{
  "n_layer": 10,
  "d_model": 160,
  "d_mlp": 512,
  "norm": "rmsnorm",
  "rope_base": 10000.0,
  "bias": "none",
  "init_std_up": 0.0924,
  "beta1": 0.93,
  "warmup_steps": 0,
  "schedule": "wsd"
}
Each number is 50 + 12 x the weight over its row's rms, rounded and kept within 0 to 99. Layers, rows and columns count from 0. The size before them is the row's rms in percent of the matrix's.

# layer 3 attention value, 128x160, rms 0.183, rows 95-116, columns 0-159
097:57 52 51 53 33 50 51 64 50 60 56 51 65 57 48 58 50 50 39 62 39 61 65 56 59 36 52 59 59 58 17 55 60 56 50 50 56 34 59 67 45 66 39 49 68 55 50 46 56 53 65 77 19 30 44 35 59 64 52 42 49 57 37 28 71 68 46 53 46 20 46 54 48 53 24 62 73 53 41 31 73 59 50 41 61 43 48 49 58 51 52 47 50 73 54 67 56 68 54 67 43 69 55 59 52 53 51 37 58 43 70 43 65 61 42 45 50 36 41 69 39 43 68 42 51 16 57 41 35 45 39 32 56 38 49 54 60 35 44 55 54 54 36 41 54 33 29 53 29 40 55 24 39 67 41 57 64 48 57 58
103:59 77 52 39 39 26 42 38 59 40 58 46 63 65 48 68 69 46 67 45 69 51 59 45 71 32 48 52 50 42 58 41 46 41 50 42 57 55 52 34 72 54 75 41 52 56 34 34 38 56 46 55 40 48 29 41 36 34 62 43 55 64 36 61 38 46 57 58 47 44 42 37 54 65 44 42 37 42 72 46 56 35 71 45 63 45 69 62 40 69 62 62 55 52 58 52 59 54 55 45 57 64 52 42 22 42 68 33 64 54 30 39 24 53 58 45 47 56 71 54 62 36 62 57 37 29 48 61 39 52 67 41 67 65 57 50 67 67 48 59 36 40 57 55 44 23 34 51 41 47 38 38 41 26 43 56 65 60 43 43
097:51 62 55 72 50 43 41 31 25 53 37 75 53 62 68 48 56 39 51 50 39 44 40 46 37 37 55 53 29 62 73 33 38 42 53 44 45 55 50 54 57 60 34 49 41 32 61 50 43 63 54 68 28 62 46 48 51 27 59 42 49 51 42 45 45 47 36 32 44 53 55 35 59 59 39 51 49 48 22 51 71 62 56 34 57 54 29 41 43 47 52 47 45 37 31 40 39 29 56 45 52 59 59 40 51 37 68 55 38 41 41 51 52 29 61 46 51 26 47 49 62 28 50 44 66 62 45 46 29 43 89 76 43 30 55 43 51 64 52 34 32 54 36 31 64 49 38 46 55 63 42 64 46 35 59 37 54 73 57 55
099:61 47 54 37 63 53 73 23 33 54 45 62 50 40 66 69 57 53 42 51 53 54 63 40 47 52 69 54 59 47 52 43 59 65 43 44 79 39 71 58 52 55 48 50 61 37 43 46 36 58 59 53 69 60 43 46 58 39 51 50 52 50 38 39 54 38 85 48 39 25 46 54 70 47 58 55 27 44 46 56 47 55 63 37 54 32 45 39 38 61 64 48 73 36 49 75 65 44 16 48 47 56 46 31 53 24 52 41 66 53 56 70 39 58 54 42 45 71 56 67 58 41 63 48 62 45 53 38 56 60 53 35 46 20 46 71 60 31 40 37 46 54 44 55 52 73 55 62 42 48 63 28 55 58 48 64 50 42 52 67
096:35 51 60 51 43 66 42 51 62 52 36 46 60 37 54 57 37 58 48 30 58 47 60 64 64 59 45 54 39 34 49 65 33 43 51 49 68 67 47 55 65 52 51 42 54 62 47 56 36 52 54 74 31 52 63 41 62 48 50 43 51 65 50 61 65 49 58 35 59 34 56 52 66 52 40 25 45 48 39 61 53 37 27 21 44 57 62 48 49 38 47 58 60 49 43 56 66 64 65 43 49 59 66 79 50 46 72 61 44 60 57 85 44 56 54 51 52 26 78 55 46 37 44 61 44 48 33 23 66 48 36 53 48 49 41 48 31 43 31 53 50 46 70 50 51 63 55 54 39 82 35 73 53 42 62 44 34 70 40 33
106:47 53 52 52 50 45 65 56 44 79 49 38 56 56 64 56 56 39 57 37 27 49 51 47 61 32 23 26 41 37 32 44 59 70 46 45 35 69 64 31 58 56 51 40 53 30 42 50 14 42 54 49 60 48 67 51 62 49 60 29 56 58 62 62 30 51 37 37 51 56 58 59 46 54 34 46 36 44 41 42 42 46 49 34 37 47 48 54 36 44 52 55 55 47 43 56 82 45 66 49 65 45 49 66 52 49 50 37 60 57 55 56 62 53 55 65 69 72 39 72 57 50 59 65 33 46 20 28 53 51 49 38 42 43 45 42 50 59 22 61 47 47 42 43 39 46 56 53 54 28 73 41 41 46 39 57 68 25 31 39
109:58 64 53 50 49 45 29 52 28 58 42 58 57 55 48 47 63 44 50 74 32 53 46 53 66 44 43 41 41 38 48 63 56 54 34 55 51 52 46 67 47 56 34 54 39 48 38 45 43 51 58 50 52 30 49 58 40 72 78 26 21 48 45 46 62 48 68 66 31 40 75 54 31 41 63 36 45 65 38 81 52 55 20 78 67 51 41 39 38 35 39 49 35 42 62 74 52 44 39 38 60 41 59 34 45 51 60 49 50 39 50 67 59 48 35 81 33 49 37 32 63 46 49 43 53 67 70 45 60 58 53 55 54 44 45 40 64 50 54 36 68 44 57 42 48 39 45 57 41 50 72 48 60 57 61 42 64 34 59 57
103:60 45 44 38 68 48 42 46 65 50 40 51 52 35 53 32 38 50 45 53 77 39 17 66 64 49 46 32 41 47 36 31 46 54 47 61 49 55 62 68 45 47 48 51 73 53 60 48 64 34 29 46 70 39 50 46 34 71 58 49 43 65 40 54 45 64 49 46 53 66 50 51 54 39 52 70 65 56 54 42 72 62 65 67 52 53 56 48 19 75 25 51 55 45 47 49 55 56 62 62 70 38 65 31 67 65 55 51 49 48 56 47 40 60 40 28 57 67 53 45 53 59 35 50 41 58 63 58 29 27 50 50 79 52 52 39 59 30 42 53 39 63 59 58 51 54 72 59 51 49 36 46 36 70 58 45 72 54 48 38
097:42 57 35 53 71 64 44 57 69 57 67 63 34 57 61 39 50 45 70 58 75 57 39 60 42 66 41 30 54 49 47 56 66 45 55 60 56 47 56 48 35 56 40 47 50 64 42 35 43 55 51 50 41 65 40 41 51 60 49 41 57 65 65 27 35 62 61 44 48 48 62 29 40 59 23 37 40 38 48 51 27 55 70 48 41 53 57 47 49 59 67 36 37 55 66 46 44 39 39 45 42 51 50 60 56 47 51 52 28 56 57 60 59 71 49 25 16 43 40 50 54 46 53 55 24 73 57 35 39 47 53 30 32 28 29 54 77 45 36 61 36 50 49 54 55 37 52 48 40 54 60 40 80 55 33 44 68 58 56 38
107:39 57 33 57 48 68 27 63 48 43 54 53 61 55 51 72 39 21 69 48 37 43 62 50 57 61 52 42 60 64 51 38 43 46 45 48 29 42 59 50 30 57 51 55 62 54 34 54 35 53 83 68 55 49 52 43 43 65 94 57 47 57 29 64 37 56 52 45 55 55 44 71 39 50 71 56 46 65 38 45 51 48 77 29 55 66 50 54 47 47 51 51 57 54 39 58 40 44 42 63 71 31 61 61 51 44 41 50 38 63 33 31 51 66 42 49 51 52 52 44 61 41 58 28 53 42 65 48 58 46 52 54 46 56 43 78 32 61 36 49 63 36 54 65 34 66 17 52 70 49 52 41 50 59 43 49 52 33 50 48
098:46 32 41 41 79 40 56 55 64 46 51 58 28 51 54 79 62 50 60 58 35 51 38 62 43 32 48 44 46 41 48 38 38 38 40 57 28 64 28 38 41 38 67 47 67 36 45 52 40 50 43 48 59 29 40 65 42 32 30 46 75 52 60 31 39 65 45 54 51 59 43 32 55 58 74 53 42 46 55 57 65 47 49 33 33 43 54 51 46 49 71 44 50 40 61 79 73 61 43 32 43 47 27 58 46 43 59 50 21 60 37 48 45 45 53 48 60 64 38 46 29 47 54 46 70 35 56 56 58 49 59 70 54 43 60 40 52 41 38 60 38 20 48 68 47 54 49 50 41 44 52 63 55 50 55 31 63 48 49 24
101:52 34 72 30 78 77 47 67 46 49 44 51 41 37 42 50 47 39 50 36 38 48 59 49 56 65 52 66 66 45 62 76 54 52 37 41 48 51 50 57 42 43 41 64 62 63 33 56 38 42 48 59 53 56 72 47 52 48 49 48 44 32 53 40 63 74 53 33 41 38 50 61 46 51 32 55 60 50 67 62 76 45 46 45 55 57 70 44 46 37 53 48 40 39 42 50 60 58 58 55 72 60 53 62 63 37 75 59 47 61 66 46 31 44 49 58 54 74 58 37 62 32 72 61 53 52 56 37 22 53 58 55 30 47 53 48 51 31 53 68 69 41 40 16 22 37 28 62 56 37 57 49 54 41 52 48 53 42 38 55
107:44 31 52 61 55 41 48 26 69 54 58 42 63 52 33 63 29 63 39 27 53 52 33 69 44 56 37 45 74 49 62 53 37 56 38 64 31 24 39 51 56 50 52 56 47 67 60 78 39 50 33 55 48 52 46 46 46 43 41 42 63 40 47 37 56 35 50 61 62 35 53 45 53 49 47 58 63 60 66 80 49 44 51 43 47 67 28 38 70 47 70 85 35 66 52 78 69 38 48 52 44 53 47 46 62 35 40 40 30 54 44 44 49 49 30 46 52 44 44 62 55 54 62 71 49 51 46 59 51 68 31 71 75 46 51 35 61 30 56 45 55 50 47 41 40 57 50 35 53 42 41 47 57 42 34 42 56 53 69 55
105:41 66 31 57 45 52 33 47 64 54 53 20 41 59 62 49 45 48 55 28 38 62 45 46 54 40 47 76 50 69 40 36 47 50 53 30 53 64 45 38 36 70 43 16 49 58 44 67 64 78 64 45 49 58 59 68 49 38 37 35 50 58 42 27 71 53 39 66 46 50 49 72 36 44 61 59 34 44 41 53 50 53 44 62 59 73 43 45 54 47 41 45 28 60 36 39 54 63 53 46 51 49 61 57 53 36 51 45 56 62 46 64 48 77 51 49 32 58 36 40 59 50 65 39 27 46 72 46 22 42 60 60 62 44 33 52 70 54 43 26 60 52 60 47 53 48 50 48 43 39 74 64 58 50 54 55 56 55 38 71
104:33 39 42 53 41 57 55 59 49 61 62 64 49 36 44 41 65 68 59 67 69 37 54 56 49 54 58 48 52 49 67 08 70 30 67 30 62 43 44 57 60 54 46 44 54 53 46 45 31 48 47 55 34 53 44 43 46 55 54 50 66 51 60 52 57 45 37 49 26 49 68 34 27 56 64 43 77 32 40 57 33 45 43 61 57 63 45 38 39 55 30 48 42 44 64 50 49 62 47 50 36 68 73 56 62 49 51 35 61 63 77 61 57 49 45 58 35 24 51 65 67 34 39 38 40 47 75 59 50 52 64 65 53 30 50 46 39 45 76 37 38 44 31 58 62 43 39 65 37 48 40 41 58 38 58 39 52 53 32 46
101:49 40 46 59 67 36 49 70 68 46 58 44 51 52 56 28 60 51 68 62 46 45 57 60 36 48 38 64 27 64 31 34 57 51 43 55 44 50 47 49 59 43 48 44 53 28 47 54 54 30 50 45 44 54 41 50 53 34 56 56 45 49 46 32 64 41 32 51 56 65 41 48 40 46 47 53 47 60 30 57 42 55 46 44 61 55 90 66 60 48 36 56 60 43 32 66 62 65 71 23 35 46 47 38 68 47 45 62 51 73 74 42 54 67 40 33 28 61 20 29 46 52 44 67 62 48 39 60 66 62 39 27 64 39 45 59 53 50 36 62 26 57 37 47 67 58 62 50 51 40 20 62 45 46 45 53 57 48 48 52
095:56 54 62 52 61 45 58 36 50 46 60 53 62 52 62 55 48 58 85 46 61 43 66 51 58 21 58 64 44 51 50 33 53 45 58 44 61 42 37 30 41 75 52 22 61 54 33 55 45 41 38 28 59 27 57 49 63 61 52 53 37 65 57 55 42 36 55 49 68 40 41 49 41 54 52 57 61 72 37 63 45 46 48 29 36 56 38 56 77 36 60 31 40 69 45 75 47 33 39 58 36 39 35 54 47 69 70 57 43 36 46 59 57 35 49 61 48 38 68 51 67 77 51 55 60 77 45 65 35 45 66 42 42 61 45 55 53 45 74 37 49 58 48 34 45 53 65 49 40 66 48 53 46 39 47 44 59 69 49 36
103:51 60 38 35 67 39 29 34 39 68 63 56 51 54 60 40 49 44 53 64 39 18 48 35 57 37 51 48 44 51 44 64 39 60 69 34 32 49 44 37 54 37 73 66 51 41 39 49 68 51 41 47 61 47 58 43 69 48 69 65 50 62 58 70 40 52 42 48 53 44 49 41 48 67 50 73 17 73 39 50 57 38 33 67 73 61 35 55 24 42 54 41 51 40 61 38 52 52 57 55 44 54 35 45 45 35 39 61 25 58 47 22 56 48 53 39 50 47 57 37 28 46 36 73 33 48 51 51 43 37 44 43 41 52 53 47 49 53 49 56 56 28 51 77 59 48 69 28 62 67 55 46 39 51 45 38 42 44 44 44
099:72 54 42 46 50 35 48 35 48 72 62 45 55 50 54 45 28 58 58 36 35 32 55 42 47 55 53 48 47 39 45 37 53 48 42 53 70 53 58 18 46 55 40 58 42 45 43 71 60 54 82 42 30 55 56 28 71 73 51 55 44 40 57 50 46 39 65 63 40 37 38 74 45 39 69 40 77 49 66 47 62 60 57 42 46 53 38 46 39 63 32 60 57 65 51 45 68 33 54 50 85 40 56 50 52 60 54 55 65 52 52 51 57 65 30 28 66 55 58 57 69 48 60 51 50 55 40 51 49 73 48 47 38 55 53 25 45 51 54 59 39 34 23 56 57 48 43 40 58 37 72 58 60 54 58 69 46 41 60 62
098:62 53 53 45 62 38 52 44 42 47 46 50 40 53 60 52 73 53 34 57 44 53 36 39 38 35 36 64 33 76 69 56 46 20 64 65 62 41 62 69 17 56 44 50 51 61 46 67 45 44 41 56 55 74 48 46 43 47 77 54 53 31 68 56 52 48 59 48 47 41 40 26 56 55 63 50 20 63 81 49 67 49 58 68 49 48 44 69 70 60 71 47 43 46 50 50 51 49 76 43 25 65 57 50 56 47 52 29 50 63 57 40 51 63 41 46 55 52 48 58 60 47 64 32 38 52 43 61 57 47 49 37 59 31 66 58 61 49 66 64 51 55 73 38 58 49 46 58 56 49 61 47 47 55 16 40 47 38 50 46
103:37 48 44 62 50 48 57 67 37 31 44 42 62 35 41 48 54 40 64 70 26 31 52 49 38 35 53 50 39 60 28 60 51 49 41 74 53 46 58 69 56 43 45 32 51 58 43 33 58 56 49 63 41 66 31 30 44 35 23 72 58 55 57 48 39 49 77 56 62 51 60 63 44 46 53 45 62 51 73 51 58 52 32 52 51 59 33 65 58 74 55 56 42 38 54 51 49 48 34 38 54 35 61 45 42 31 64 47 53 60 57 44 67 62 41 24 48 53 51 64 73 64 48 51 57 43 51 55 46 48 66 39 67 32 41 30 63 42 43 38 34 47 60 53 69 30 67 65 63 56 40 76 54 31 55 71 41 55 48 37
102:56 56 52 29 43 36 57 73 35 30 62 35 49 54 48 35 47 42 49 32 60 43 66 42 68 53 46 41 55 53 32 69 34 49 34 33 46 35 37 39 53 55 41 67 63 38 76 34 49 34 65 69 40 42 41 41 44 60 58 77 59 50 57 59 32 35 54 41 38 60 61 48 64 58 43 62 57 53 63 66 38 73 51 33 61 42 34 64 59 61 66 77 42 42 60 38 36 52 33 45 62 47 50 49 53 49 59 44 62 51 53 67 60 54 46 31 52 46 61 53 43 52 31 47 49 63 38 35 60 65 32 46 36 44 58 51 58 46 57 52 66 55 29 29 62 40 17 55 40 67 66 49 49 31 39 50 51 55 63 61
# layer 3 attention output (transposed), 128x160, rms 0.298, rows 95-116, columns 0-159
088:53 26 49 44 60 54 43 42 79 41 42 54 49 47 46 44 42 69 52 26 44 51 48 50 65 56 32 51 66 48 86 54 49 70 39 40 56 49 59 58 44 49 49 61 57 65 62 46 53 43 59 52 58 46 26 64 42 45 43 68 50 54 46 42 58 29 73 51 47 47 52 42 41 54 66 43 45 36 69 52 41 44 57 42 69 41 49 46 32 57 36 38 50 50 50 47 58 52 63 34 58 44 55 41 53 59 68 64 71 29 42 35 57 56 49 30 54 70 53 28 64 50 56 64 46 60 51 45 27 35 45 62 61 60 48 62 67 50 70 41 54 61 47 24 39 28 51 19 45 60 54 57 66 63 77 46 70 40 32 31
094:32 33 59 65 49 39 47 50 36 58 52 65 53 46 52 32 47 65 65 66 48 31 52 47 30 52 45 44 78 39 50 35 61 79 56 46 42 36 49 70 40 59 29 51 48 58 38 72 35 63 51 42 43 53 65 40 44 47 43 62 35 50 62 56 64 44 73 30 72 58 56 41 42 54 50 40 69 55 56 48 57 41 35 49 38 62 42 66 50 57 46 52 47 71 46 52 55 46 55 58 59 36 48 64 66 50 58 60 37 48 52 47 67 34 57 48 54 27 40 24 47 44 29 53 36 40 59 42 60 48 32 61 40 46 45 58 26 46 42 64 50 58 53 48 43 57 66 73 27 41 76 49 56 53 36 31 29 56 79 36
092:52 29 78 64 40 37 38 30 71 40 54 35 50 39 57 51 69 52 49 44 50 52 56 57 45 42 53 37 57 29 58 83 42 55 48 31 35 41 57 17 54 53 41 64 66 66 49 54 55 61 40 35 70 57 61 53 58 57 43 68 49 73 58 50 61 71 66 48 40 39 43 52 36 68 63 51 33 44 66 47 66 53 40 49 34 67 73 61 55 37 38 60 44 63 57 50 57 63 50 52 54 48 44 41 32 47 23 42 48 39 47 58 54 65 36 30 47 38 62 47 46 37 62 48 56 54 44 44 50 59 49 47 47 47 43 44 59 37 41 50 39 31 69 42 19 43 38 73 47 30 56 40 67 40 47 70 42 59 47 52
090:46 36 40 38 41 42 46 51 56 44 42 50 33 54 42 29 61 60 45 73 31 46 64 72 54 50 41 47 41 62 31 50 38 43 50 55 37 59 44 35 45 70 44 43 55 49 73 56 68 25 51 42 41 47 50 47 46 53 45 53 49 38 57 66 61 72 54 29 88 57 38 52 36 55 45 45 24 52 39 50 56 47 37 49 31 52 32 48 37 40 58 51 50 37 51 56 67 56 62 39 36 42 71 42 42 47 73 51 50 31 46 61 71 57 51 30 62 37 53 52 56 67 54 51 54 67 43 33 56 37 40 58 72 67 65 40 40 68 64 66 69 42 49 53 53 48 57 31 60 41 32 47 35 78 61 32 49 47 47 28
094:50 59 40 44 42 18 55 45 29 41 57 62 38 60 49 32 62 71 45 30 53 62 45 60 53 60 52 51 56 53 51 32 49 62 37 57 34 57 57 55 46 50 77 59 62 53 57 37 55 24 54 29 66 50 56 53 58 49 47 31 27 38 46 47 44 40 45 49 51 55 25 62 42 48 64 58 61 57 42 49 19 55 53 46 57 44 55 44 51 45 59 54 65 45 68 49 24 26 39 41 42 51 63 44 58 57 23 38 41 36 68 23 34 59 65 47 36 77 44 35 52 53 45 60 34 57 45 65 57 48 46 41 39 60 42 44 49 44 80 40 35 44 56 62 54 56 42 52 30 23 59 46 57 49 58 49 50 34 32 68
104:65 41 60 45 47 46 58 33 48 29 51 68 29 38 43 33 46 63 64 54 70 62 24 59 55 56 78 66 84 69 60 47 45 48 23 57 60 48 37 67 46 50 43 61 60 56 44 36 54 57 58 22 35 38 28 54 54 61 45 58 51 24 46 46 50 42 75 52 53 46 36 30 37 31 61 44 56 60 66 46 50 58 56 43 46 46 46 24 66 56 65 53 44 46 61 53 36 57 32 49 63 53 59 45 45 51 41 69 38 47 63 52 47 52 52 29 51 50 52 55 34 33 39 37 51 47 58 38 50 34 57 37 44 66 64 46 47 59 80 62 36 60 63 36 39 56 42 56 49 63 36 64 40 62 40 49 35 49 58 49
102:50 28 46 37 57 47 63 61 59 29 42 57 42 55 53 60 36 76 65 53 52 58 67 64 33 55 57 58 57 52 45 54 53 36 42 77 45 42 64 19 69 52 66 71 45 60 55 42 55 63 45 57 44 58 48 61 55 48 44 69 50 30 50 60 49 57 33 48 55 48 28 57 43 63 40 46 43 45 57 33 58 37 50 29 45 36 56 52 54 59 58 65 61 57 49 53 67 35 34 60 30 77 59 56 59 37 49 49 38 54 62 48 58 60 55 37 53 65 49 39 35 56 41 55 55 32 33 41 28 51 57 72 35 45 36 56 49 52 09 58 37 64 48 46 39 29 34 35 48 46 22 45 41 58 38 54 35 66 53 40
101:46 44 50 34 50 72 39 47 34 51 72 53 41 48 54 58 63 22 60 69 60 50 64 33 66 64 59 60 50 70 48 54 63 48 44 67 53 65 72 44 37 57 39 41 41 52 56 62 57 77 61 47 56 51 51 34 62 34 46 62 49 33 51 74 57 43 44 49 29 41 67 40 54 61 27 45 47 42 72 59 51 49 30 66 33 53 48 61 55 32 61 37 41 58 56 72 57 38 48 41 50 59 54 54 38 42 48 49 70 31 44 41 36 40 58 69 54 60 51 45 63 45 62 49 49 46 60 42 26 53 71 49 46 47 67 67 43 65 52 48 78 51 36 38 58 37 44 52 61 53 54 19 57 37 48 56 14 40 45 48
094:67 31 59 78 31 39 60 46 46 42 39 63 63 51 35 50 39 61 39 45 25 45 43 30 50 41 57 63 56 53 46 58 23 39 51 35 56 57 38 49 60 25 63 55 66 53 63 40 59 58 52 48 57 38 47 47 37 36 33 38 76 42 45 78 41 40 48 61 58 56 50 47 61 54 32 37 45 48 52 22 60 27 46 59 40 48 39 73 44 66 42 72 39 47 49 60 22 69 49 42 60 33 47 53 66 61 58 47 73 26 54 55 59 34 46 48 58 49 62 47 39 44 61 83 46 35 40 45 67 50 46 43 41 50 60 40 39 66 58 53 50 55 54 50 50 52 36 61 56 53 32 47 46 50 69 33 43 39 51 60
101:46 59 61 53 59 44 74 43 64 32 46 51 49 41 41 22 62 73 43 41 42 58 55 60 54 59 58 55 60 25 37 42 47 51 54 58 85 61 54 59 39 37 46 28 35 47 50 50 36 40 27 49 52 35 27 52 33 65 28 51 50 47 67 55 63 51 43 51 37 38 47 44 46 78 53 51 52 27 50 33 36 62 22 44 44 50 45 49 41 60 58 41 61 52 24 47 55 41 50 37 44 76 47 33 57 39 66 47 46 52 42 58 49 44 48 78 59 45 75 50 47 58 38 59 37 61 40 39 35 51 38 40 56 49 34 29 56 45 56 56 24 50 51 46 38 52 74 36 44 36 38 38 45 37 41 55 35 54 39 58
098:55 57 48 44 50 54 38 52 63 47 66 50 53 56 25 26 47 56 42 60 56 60 61 48 40 59 38 66 30 60 41 64 46 50 69 46 49 46 61 68 53 47 55 64 57 40 43 40 46 56 47 60 55 56 52 40 55 36 72 59 48 51 40 49 63 28 38 62 42 55 70 44 54 46 34 64 73 55 49 26 51 57 49 93 47 57 53 45 43 56 43 49 51 66 62 59 29 47 29 75 44 35 45 57 32 61 42 46 57 40 50 69 62 63 27 40 43 20 63 32 65 44 52 56 45 45 56 41 47 53 43 68 52 25 31 73 57 68 61 51 37 50 56 48 57 56 61 61 60 46 35 32 53 48 55 43 39 80 63 69
098:38 41 54 45 38 37 48 43 48 50 40 75 49 63 50 45 32 51 26 52 59 56 50 83 69 38 45 47 47 30 49 51 51 68 39 54 58 36 59 56 76 52 60 37 30 58 53 53 54 61 33 47 45 39 39 62 61 75 41 64 62 49 40 48 46 28 59 61 41 53 40 45 38 24 59 43 25 54 41 42 41 55 38 60 50 54 41 44 60 46 49 53 47 43 34 52 48 48 51 45 53 47 69 44 27 49 36 68 52 28 64 55 56 33 52 51 47 44 54 45 47 50 58 48 46 43 45 69 62 49 61 92 59 43 25 65 68 70 55 45 57 58 61 63 61 50 31 42 52 44 60 36 69 56 79 68 54 71 61 36
102:47 46 57 53 58 60 59 61 55 22 56 36 41 51 31 36 43 62 21 61 60 49 74 35 40 54 41 49 42 59 55 71 85 52 66 41 50 54 56 64 53 61 43 53 38 31 40 50 57 35 82 54 44 56 35 57 56 55 40 49 47 32 46 34 53 32 38 34 40 66 34 47 33 40 62 55 31 29 24 34 49 64 58 50 41 49 59 65 54 77 31 36 54 43 47 35 56 59 39 49 50 51 42 41 35 72 42 39 53 36 59 58 30 64 65 54 40 40 49 49 42 39 59 52 63 51 60 56 47 41 58 51 54 38 44 56 45 61 57 50 43 48 66 63 67 27 32 63 34 36 40 49 33 43 51 70 57 42 57 60
101:73 43 55 54 56 59 78 51 47 51 52 59 36 45 51 67 41 44 46 57 51 44 50 50 76 52 49 28 67 44 49 51 41 35 38 68 44 42 53 58 66 46 66 62 21 45 61 51 31 31 39 35 54 47 40 38 76 73 68 24 32 39 56 64 40 49 57 39 34 44 31 53 58 57 52 32 51 58 54 32 61 65 38 41 47 29 57 59 49 42 44 43 52 47 57 69 57 39 49 57 65 52 29 45 43 54 43 52 53 39 59 40 66 52 62 46 74 53 62 44 51 28 59 70 67 31 48 57 32 61 36 53 43 46 66 53 55 23 32 44 53 55 47 43 27 37 47 40 39 58 45 32 37 40 60 56 56 56 51 26
094:49 57 43 54 89 46 36 45 55 40 53 38 65 45 54 47 59 54 64 29 60 38 67 70 61 33 50 47 42 33 41 71 47 49 58 40 49 66 60 35 45 61 52 48 69 63 48 42 70 71 43 29 74 54 63 54 45 45 48 50 47 55 40 30 22 65 45 59 44 60 27 47 58 43 30 44 46 59 50 50 58 65 62 67 61 52 54 54 46 58 67 70 63 48 42 46 47 36 67 41 67 33 43 65 56 57 41 54 53 34 17 40 43 54 66 44 51 55 36 47 53 65 40 63 55 34 43 36 58 59 43 70 61 58 50 51 66 54 30 61 74 43 43 36 52 41 45 59 43 51 66 69 56 37 62 30 54 54 68 53
097:37 65 40 43 67 52 59 67 39 50 64 67 71 44 38 50 52 39 31 31 40 49 50 39 50 56 67 76 46 41 61 60 37 65 42 55 51 59 42 70 53 73 54 57 64 45 55 42 32 48 56 58 53 71 48 50 61 42 46 27 68 48 48 36 51 53 54 64 48 37 75 53 64 54 31 58 59 59 50 64 52 24 53 50 63 41 32 40 38 52 48 69 26 28 56 32 48 35 31 52 80 61 54 66 42 51 51 38 43 47 35 53 55 41 52 42 65 35 53 45 34 42 48 50 56 51 61 44 45 30 56 74 29 37 70 35 48 59 64 42 75 44 54 43 48 37 67 45 47 65 60 51 34 32 47 54 58 45 67 43
088:47 42 41 53 44 54 25 45 50 76 42 42 52 55 32 37 70 45 37 46 49 76 31 35 58 71 33 30 61 61 52 44 57 45 71 63 62 36 34 60 34 44 62 60 50 51 59 47 57 61 64 55 59 48 36 69 70 49 67 39 43 44 49 43 29 69 74 51 45 45 53 51 50 34 58 56 43 25 56 37 52 55 36 55 39 42 45 50 53 55 47 60 30 46 47 62 38 39 48 48 67 53 73 54 49 49 66 49 62 61 42 63 56 55 66 43 47 34 39 49 50 64 44 76 51 44 46 54 51 67 36 48 30 66 47 56 49 50 34 80 54 44 68 72 69 40 32 54 46 48 60 39 62 42 57 68 56 37 44 81
096:53 49 51 69 50 49 51 38 30 33 30 54 42 60 50 58 55 56 51 57 37 46 34 44 48 65 54 68 50 44 38 34 43 42 62 46 54 57 38 46 54 28 44 38 45 62 42 28 40 36 66 51 60 64 60 30 53 53 58 42 54 38 30 35 58 64 54 72 54 44 73 62 57 40 44 38 53 50 81 59 33 66 53 62 33 60 72 36 62 42 42 41 57 26 48 52 43 37 60 52 58 52 50 51 74 37 68 49 40 49 35 39 67 52 45 43 19 57 35 48 54 31 50 39 48 59 45 59 60 64 55 47 76 61 69 43 42 52 48 72 38 51 54 67 30 53 56 55 73 53 58 59 42 43 44 54 26 26 52 27
090:53 38 57 42 57 52 59 40 59 40 43 40 47 65 31 47 56 52 43 71 69 80 14 50 49 51 58 35 61 47 53 75 52 44 49 55 53 29 52 53 46 45 62 45 33 47 42 45 41 30 75 56 55 33 24 52 43 47 50 53 29 48 49 66 42 62 47 57 55 57 49 32 77 43 58 56 63 49 58 63 49 50 59 65 34 65 48 46 46 59 47 38 61 22 43 43 53 62 66 52 57 53 64 58 37 34 54 51 27 47 42 51 20 32 58 41 45 47 56 56 43 45 52 42 33 32 53 46 49 50 39 41 53 42 77 35 53 57 39 20 36 50 46 35 68 29 45 61 44 30 45 44 46 67 44 29 45 40 38 36
089:34 46 40 49 46 54 52 55 53 48 46 42 74 48 27 44 56 14 55 51 61 67 81 49 45 27 30 57 46 36 69 37 48 47 56 43 51 50 52 36 57 16 60 34 64 28 45 75 57 65 65 35 46 48 57 58 65 53 45 52 52 53 35 52 61 41 38 52 58 38 50 51 63 21 42 42 39 45 55 48 24 47 39 41 62 34 54 64 35 33 39 57 62 43 56 27 68 52 67 69 56 51 56 32 34 52 67 48 51 45 44 37 46 42 43 45 51 28 59 42 45 61 40 49 58 53 62 61 36 43 42 61 50 38 60 55 49 66 61 60 54 57 48 61 55 69 71 65 68 51 51 70 35 30 47 51 35 54 44 45
098:47 44 47 63 68 37 51 66 25 52 73 44 39 42 57 54 60 43 35 81 36 46 34 26 37 37 54 43 36 50 66 50 50 38 53 59 35 52 54 48 43 50 65 67 57 50 56 54 44 64 43 45 57 63 38 47 48 30 68 40 57 45 68 43 60 39 32 62 47 62 36 57 46 45 27 41 36 42 52 68 30 51 39 59 52 49 53 38 35 48 62 67 32 38 59 54 57 63 70 49 65 55 31 65 65 59 42 49 47 48 46 63 46 17 35 49 39 15 50 52 51 61 30 43 44 73 53 50 46 75 35 62 30 57 54 54 41 55 40 48 65 35 48 52 62 32 53 47 41 34 42 59 43 68 54 27 46 51 44 57
092:40 35 45 56 42 59 41 53 47 65 59 60 33 62 46 61 50 79 61 24 44 46 27 50 30 46 55 55 54 50 54 38 79 56 52 39 65 23 59 31 43 46 62 44 48 49 34 48 52 59 56 47 56 50 57 67 53 45 41 21 58 53 40 48 53 49 63 50 50 33 34 43 35 39 50 39 47 46 30 40 59 51 47 55 33 54 44 46 32 33 61 43 46 57 45 26 65 58 48 52 68 69 64 67 49 58 50 48 54 49 39 47 51 49 23 57 50 58 45 24 56 53 51 56 52 41 80 33 59 32 63 37 65 37 66 47 40 57 42 39 31 53 51 37 61 47 36 62 57 07 35 66 47 68 45 57 56 57 39 37